Part of a small language model's weights.
Size: width 160, 5 heads of 32, vocabulary 1024.
Architecture: LayerNorm before each block, no position embeddings, biases, tied embeddings, ALiBi.
Training: 155M tokens, 4857 steps.
Each number is 128 + 24 x the weight over its row's rms, rounded and kept within 0 to 255. Layers, rows and columns count from 0. Numbers have three digits each. The size before them is the row's rms in percent of the matrix's.

# layer 3 attention value, 160x160, rms 0.0533, rows 17-97, columns 0-79
114:140132126069146128119101133117122181160160096171140156123152155134173108098104140109156136143141107167125151130144188071148104127099136124152123134095177101103153164117120178116147122114141132126102130156120117096182133127092130109165179116
129:138123129128118106116153157179123135116099119116097136121104149122138123136121133101063108141177125095101185100136126150155189082099150137091161076149169113117136158112109116131104130131139113131150132116137114128137136153092147143142100162
122:119136164125162112117117164134141161116131163134104125144144141137112107140108181081147129115137119118138101101115131126134125141112119127177153107110135112123171126149182109098176127113148069112079142149117154163095080143105147128120092136
119:142132136137147149173121108140087123159097117198116165108130113116115153101123105130157141116127089133133169133112109119141189118130134144097143105099124104112204144148132148146142116119096129144107140119155137120136131108097148153141089154
134:142117141114116142134124076125078123144156105124116112150104124133135094076122137182143114140086115151123097092111153124109187113178176093134141130114146090129106137117121112116126131115130138139144150140154099169153155094109088093114166116
129:117152153116138111142151122131177110148108155104115136133105110095122160115126095168163122123097139143139096182112089182113154088170118101119095095174128124130145154131157137118078116126143162123152175089148143070149178127116129158114112160
122:110108106106211137102115155128124132095107134135154099109134148158139109110134160143130114126101130131088147151132088139135141164105117096092113164151116107146110162137126143197099134128137128112128115107091104126079173117126182156114131138
108:130135120163081106102132109074141136133122132132165116139153114147146157134149145115165132111123176159149119177090092136151121130105167117137116113151139153127119116166144115134121130159126103125112105129116126131084170134121179147108147070
136:113159136114146098095078121147144146131099139109120151130112111101148081161173134143200120129047127152122166117143113143118137159095113105135149088176127117135139140148156136131118123141107121105170150103145156149108134164165131131078143118
119:144145135090118147163124152106111148138098116125095110152144168131116107165118108151116154165131110127097135107122114114157103093148125153150180105113147115092112139108120112129108135146114121134149111109152169169151133178137084095130041121
130:133117153102112129140183137121080121098142123148126134112134153126137163113164133116097146071149100129143092165130106145188113079167129125087114098119168126113145119149136108136135121105193078109124098153114138157182094149130116105180093127
123:135171130128145128147156147149169112098082173142096095149119129162111129164104182168066107185127132102097116106159115124092136109092152142112132145147125149145134152135081123109131142126130137125135102137124089136082106083116127111166143127
125:151139170110115147127145164112153165140129130152078096145132131126134076174086120136136118147066130110112158140153097131139149129168096120114145163138107147113146115120150148103161125122135106104155123116130098152144095137118080101127111179
134:141142148086128165147156171112098109187102130114156174101116102116118097106096088119112140121119126099099125116153121124151134151162120107136147137109087170143147096114130120113103132164110103147086099095128147140132125073123153144130134169
121:112141134147127123174091135139080114140083137098156132129123103106137129099132121118106130122131145129117100101093129145190127106139158168141162149123127121132107162151144130075073130137102112123129096177159112131148144138131115098112088090
092:125083132151120122086150164132147112103133100164115089122126105118137134108125132122139149149143129124123158118134107090108162127109146127115104114142111154119106122117124168098142152114073133133130158105117141114164158125122177132139130105
090:126141125123127147090106112130155179139102139177147129105149141122134142161087100117152174118101093122160158158116172132105109145099104149142180130139137142141156129096157108097121122148110094127089134157138159143102124126104096103112094130
094:131181134125156114109120114152175159127141133170133178130122089149131134133148145139183110133116108156161129102119105108110153113132107111119159094119110132118139137125165121122125124102119174126120129102116125099124121099096128144128147133
091:134127110120145150135098137113124088094164113161101107149143149126186142133123139123155111138140107166130103142132098158110121135125146130121124172151137103131097141160134148165120130161112050117159116180104136156126169131121181112162135113
096:116097099138102148120153127157137145106142173149157149139159102131071126123101122105109164130138131128139114090084144152114147137143124167162151084157127105113116144157141107090118141104152136102167108146136141070104140136110059146130164187
079:127113131129130122140144167146151167120094125124143163125144209129110106141164120140126151150108143080096184152122114135148106127140096124151128119101121109117164145104152131120097114114128131120197137134124116160168110158098106122097133117
084:102127154073124144088113086113140100101138121124125123131153144111111149177111148116123155155151151127090159111155184138091135147124109154095131118142155114153134102156131140115127122150129122105148099108074147131122127088144125136142162158
087:122106165135097094135107139144157153110148109105152107133106118115089123093112161077140082136153119137152110159119205124153107128076170113130155125118146112137138132125114184125140119153100130115132101142097166145135131162140110108116193126
084:130130134143147119106161112125128114102148084141092125114101107112139111162116153098117129116152110089168102142103071174138124127114130090093088141136110160138133092119096086123160125126160157118167129096138133152094121140123115124138165131
089:130112119123142068157104139153138100139102119104130097091150094141156131131148129129110145100161138175122116080121137084153116122191178123108175114132146107139114129120124129101113120145137132120097133092115097141137087151162142124143106181
088:133162125118125166135111182112132146096128162165129139102128127129133087133138135150166111151117100112092148074112142146132140118116109146091117104125111137175112145139133160105121129144107113120148089110144106218137152144075123129139111145
088:138132132100107161108171128130134152143123107126106210145100177123143162153120131121095177182112121123141098092097187092168138116095143103118117120108133126122136131136119104124139138121172159130098174143124123115136111149096131128124137110
088:102102132132132129085144134108153189111142111160120110110102112129130117100148107103143113089135125126146114202145114154127107134136111108118126159130135128110171108123096170138154144115166081100147124130122140128108122153167136100167123099
079:118118137103140153156114134102168150109153149162119123117152140138159121162102122140153131102134123129132135157146144122106119128097140140147152120135149102153085128101126103119139132134163089104134126147112155102128133153144165110091103111
086:120144166125093125086126091141119140129143143173117100117139153146122129128110165166147117141136135119130164131125166132105178125106131129079157151113149112154108121142106113148137122141145072156086100137097137132115126141131116132135075185
088:129143130160135124159069144113113146112126138149119096096112113150153099133153104127169132148125119159119114114165212123155146119119113121178157179127149092116151132126070123154091140136128141122071118137144138110119117138151151143141131106
090:124105091140169128158146131144117113170096182138167088116154115134047161126131088126133128144148138093130126128149095118105125159171166145147138111140111115115153138154171115072121115123123142084096155134128121149100097128169118141135126154
086:148097123136163075093131152100099109113148083099141114121121120122103114055111145108119158081148091129119126171152118111178099128132100085143061126132130156138144072129113134128122126111107112172109140168131120128156128182128142098165133146
084:125130139162112097127126133131090111140117148137087103119171132129117170128104136091159091098112136168179111129138150114148104134138136135105130147161149133131088124116138124127136124170117116125056155136113130129133147095156164118089181113
090:130150116123154142161193120128141153127162160103159141092126105116098142111133131111102130141157125180141127163116178126104155102087184135153137132115120116161151141170137130140130133130092087126094121114139146082127136129097128140164104143
081:129101115141141101089177127115104135146125182104110116137155114142087132115168123108146113125085124120119091162103081144144125086129111090098082112138104148150160143117129158148169137139176103124129138129123121188122136137137135131132077175
082:105087099096122154131156077113161134176145156141097139145093142131096139107138116098113142154096128147127122079091135131151142108092115138112153102128130140132120140136108129122107144089163161127123105133157134163096162117117082104150062123
078:116146164133136087123136108111163085132130123189130150132141149126121157103092135138105134127143141179109134142157085127101130142118110132115085095172127117136066137139153083109123116127104097154112152096105121150132142107128128125149126106
086:146135133155121126122153102110124103162165130126178078129116178130144112140122125135106110114096142091136148207142118121156119142132092162169127159156124154148152113129130115150140122143163110146103093133102109153103095142114136115126149217
096:129123124132113129119093133137140123131107191169118143142135107125132150159116108147139103138103128155136120077120124093115183120156131132138098155156107115166134136156122117145149135109201161149146152136107133037119121095165135136131163173
093:122116143126147099086104066116146151136124137139103141139151092141121086105126121099134147155100139109125132131179087139119135126153121125138126108123101152117137117106134127116140113114136196133130154125141110124145107139132114134152121150
095:122157083114138116102146113127159152101116146114167166103164138140122165100188091152117115120078139108164161129139115095130112107126164105131146162216130140145143112171136132117098108140176103117085137123092139121109121098143148131129145142
086:141097119146114153112088167102131181137126123099112148150123112116111108158157090092133112108191123146137126051115124141123152137140148144119123137143139129097156067105150089168150132109074088110154173123133112164119136117122114132086125158
086:122170136111136117136113126118107170148116132114098098143142101141156106114116145089147131123151152135080124091126168103127111132136105152140112117101154111171099109127137110142127142131080139132125157136155109112123070074142153133135130185
101:132130120119117152126177098098134094176117062131060108135108123144143126126164162136145157130154122145135106170136077130177100140101105117125115116122135175125106094122094100150125136140133163124114133165117153135121132134150125116152117029
090:121122125109099066139169090146152096124158149130125121171104136145098132151125130153091117127152124122122139133134155113138128119134157152088111122115166136123175150101137119097155138138156175125116065126142111154146127170102109083132137147
086:113126126103119144144146113078119129184122119139129117157076154165125125146122129201129118117108144112087115183139147146130122109098094170094160134139128152116120140129140108150122140118134111142143087111139139137121124182072152093114110135
090:157113128107122169109118131116135109126108123120066160128129116158146106085138126109096107143124118118089106105175125150138132125118138115118083161147151127132124099184107119080162145118099120120111109141106152165125142096143112143164144100
076:150122133110142115141135136143170124104128147119184113136139132126179130101137117194139115154128131137093119176078136168141143112144119070153115115182116122158141135121099116146092119136157138125188149162146132102131120122146141143107149138
076:113146101124101122169125119126092178113118140147187155133113158116155117085102082103145094096135131157138132095124096129145137126104123108141122161110163119166135076164089125151117127104090124105161124124124147136119147112117128121098083119
076:118116133102114116147099130118138157116110115163123125128120138136091101109141055136088176098121128107118098163092132133177126132135179162167108119149139102117128073145130127124150139109095082121100152102145103110173142127132155120118146155
081:123127135137071125120087124156181122119104123102141114112137115138149168122100146111140175122125135122099127144139132104162149147083113127137150084165134144144150149129129162118154132104125188144152112100119124124151123102097120124109167087
073:127124104146118096145077091132122113112143122132162114105165127123134108171125123103082160115132143150114160173136091099113136125136141152126075108127137137139127154108156078129130125174157097133142100117159117092146156107178196129110159119
074:142151082157156151113096144101125138118127101153100127111085115133111122120120079126162104114147142107148122100128091096156115127148147122143127145155168086110099105145087129126112130129138105151110130152178171157182085118157094132152114139
070:109126097146161138102150104109132147106132092137099182122145139129150113143100134129133096164113128105075144163145059160132175094122132127137089088115141107089137126172124119114173121153115110136120135175093101128107125146143135135132108145
070:111124123088126143125087143093106152135130125133190159131107188090084145118120162158187170109092147138131126106118144127101111130127148134149119172107108139139097154075151118170139114159109151128097129121128104132147099127121122089112107128
073:116113162158131119140087133111129127175123144135133108141165147107103144163113130148114139118099123136108103154171107123128101136101158117140068124134115168139111192091142119144123127154151122128124118134143084122141133118114166080145143145
076:143126152129074110089126090100126093165135100126133113152103126134159104143125091132094172117170106103141137165128119078137124142091145138126133142168156130125098126162121049119121142139146065135131146105137139171115095113130151092147130108
081:124143094125120106126147136156114143113122129151133140138166193125116134154104134118132153107091153165077121142133086155114119100146136143122100102149143166112168113124125130174102118169120138133113153127136156159131118149157140136081109156
068:144147153127112137122134123124117116117126121109099145140140127113121127137103134130151114111128147118118107103146130147099129123122164195129101138103134143129121128089206089090127127160166106152115123077114166140106160131124122129105139121
076:143118145100145141103168117135152103117122098121119113104087102149164096118115099118102128164117126088106146142140162131136153125151143117091165144135150124139131096173147116062135118134117133099094168135146154113098142151134130164117147113
075:120146126139115087149144161126072082165118158120135145149139136112148120130116188156124129149160127180141118129122117156154138119122161140108101102119130145136143137166144131165138136108122060142130112117109116160144139147105104141096087109
076:113155127104116154107130156133114121115127151153143136144148200109111096128091138196139120111120128167108121156155098191097058153148152106109050156151116145109145136109162134159108131116103086125116130136138159132157158167128119157115120124
069:120126161139106095107126116112140156151112160115123093121139164120089139123131129117135163087136121138176153142139151141161082174132112111097139125134114124133145163095118144118157129077144120115137091120160132110150169145124086096152155118
068:149143135113111096112125138139139081146133125101162134115166137130122140166109117094137089130189135133141132033123114138139097085106144165152139131123164132099160107142134117146120119157087130119119123161144115152085131129148136145091096134
071:113123126116158137181096126101163090080152092145136139144169123120106156139158094144127145139115142107084131141150137133153121105140139119165102134101140111130140138107143109098154131157128161137145167149115119096060101155092144082105138162
078:126140143138104171153112133141165176135106134146159077132069129135110129131122130133143082158119120097145145124081153140172135167125149139149154134136125130111152113084129160132110121109162094110170098152139153140147172100102092129128148169
072:111156118141142154169136135144109135107155161160091140128166192106128099109113153110137120137079137166131125114192102151114125114139109121110070177090119122138156111136140148135133127111109131168070118160122130075144119128119136120152126143
078:117108103138154125139102110125079154117103167113172128159135169115101171113145124148165139080121145171141121123111117136125109140137150152123078165107109160142081164110104148186130131086150117150107113116124144133161139117122139109101117177
068:135149141158129143096178141127126140104115127100114132154088133135105107108144117126125075112159129113140170086132147120138158118126113130130128108086146119133146121154108140130118127094127109127144115124132107106112134136122091167118124216
080:110115100142130129153062148098147150161130089153120147138117110086153146091131123117141146098099125134154091101152127095123131133112094070165166124138128118117108169073125128128150125135108156120125073148132120124170117127140113074163111140
081:137179121127147130133133159141097102132156127136140170122119155125138108136075147087116117114143148180100139085100133172068148142155110151105116122092143092104151118142113071104130119140060096126169095133137130151109133101160109137114131114
069:115198103111140100108169167155083150128143121127155143107112150114163143135117116147159161147151166157142146180112093158111120116154134185115162108136171136111154157133142127137099120124108143143131165108155134144155120121146114124088092133
070:140111126161117149183089132081112075120126134107105117145107099159139145109164108167097149129135118100126120128134140091098119100125136067144143124153123097152070151140092063118120154118163116132188160086138161084154112136091141102131149159
074:108111144174135125161156117124122150099108165132139094129115125119143135139101100121072121164139114145168151173172100139140157136137144103090115136120131116169054103150182147121161142109094125118079149125130119127115147135110126133136109116
080:118134104140128112142131152131108162131108157114176069136068129101145161128117139172130119177126136121174097145104136132128131114131146105135115161138138127143123150056141142175099125174154127115139161128150144163119116169116125117085114172
072:120116140134111104127139155119163150110125118105139120108148139118114111128102138131114114136100122126094125190116142160178129119145112114138088119084101169132149174100162153150120132161157160153140117117135115162116148142138160133105135136
070:116153155170156128112136132100126122110150172115144115130113133118125100166139138118122073161106124126123162137182100139120125148154091100129087113069126159161118123132104098137096122134125138137117170173115109097091146126070161134117154168
065:118141114109131168113167131138126169112138086089148129112093171121105130137111125175086113116155143126168110128072148119109187107151130148101169101124144155108159146118124134148133125124142146122173093093163108164129155141117150171090110142
094:167159105101109124136123145103128054133124122111103092149127113117103139150142146110077114158117127127165161130141097139112096148137164104123090114125122135118167157124139143164153123126147108177167138151129100133146095131131164128180145187
087:120096129116165117096121119139129095155181124144104110107150159131126172094171167131137123123161133145141112131163096138073119133114112124134130144086130131127121177062096162149131124172166139106148099152105144140169092164095126121147130124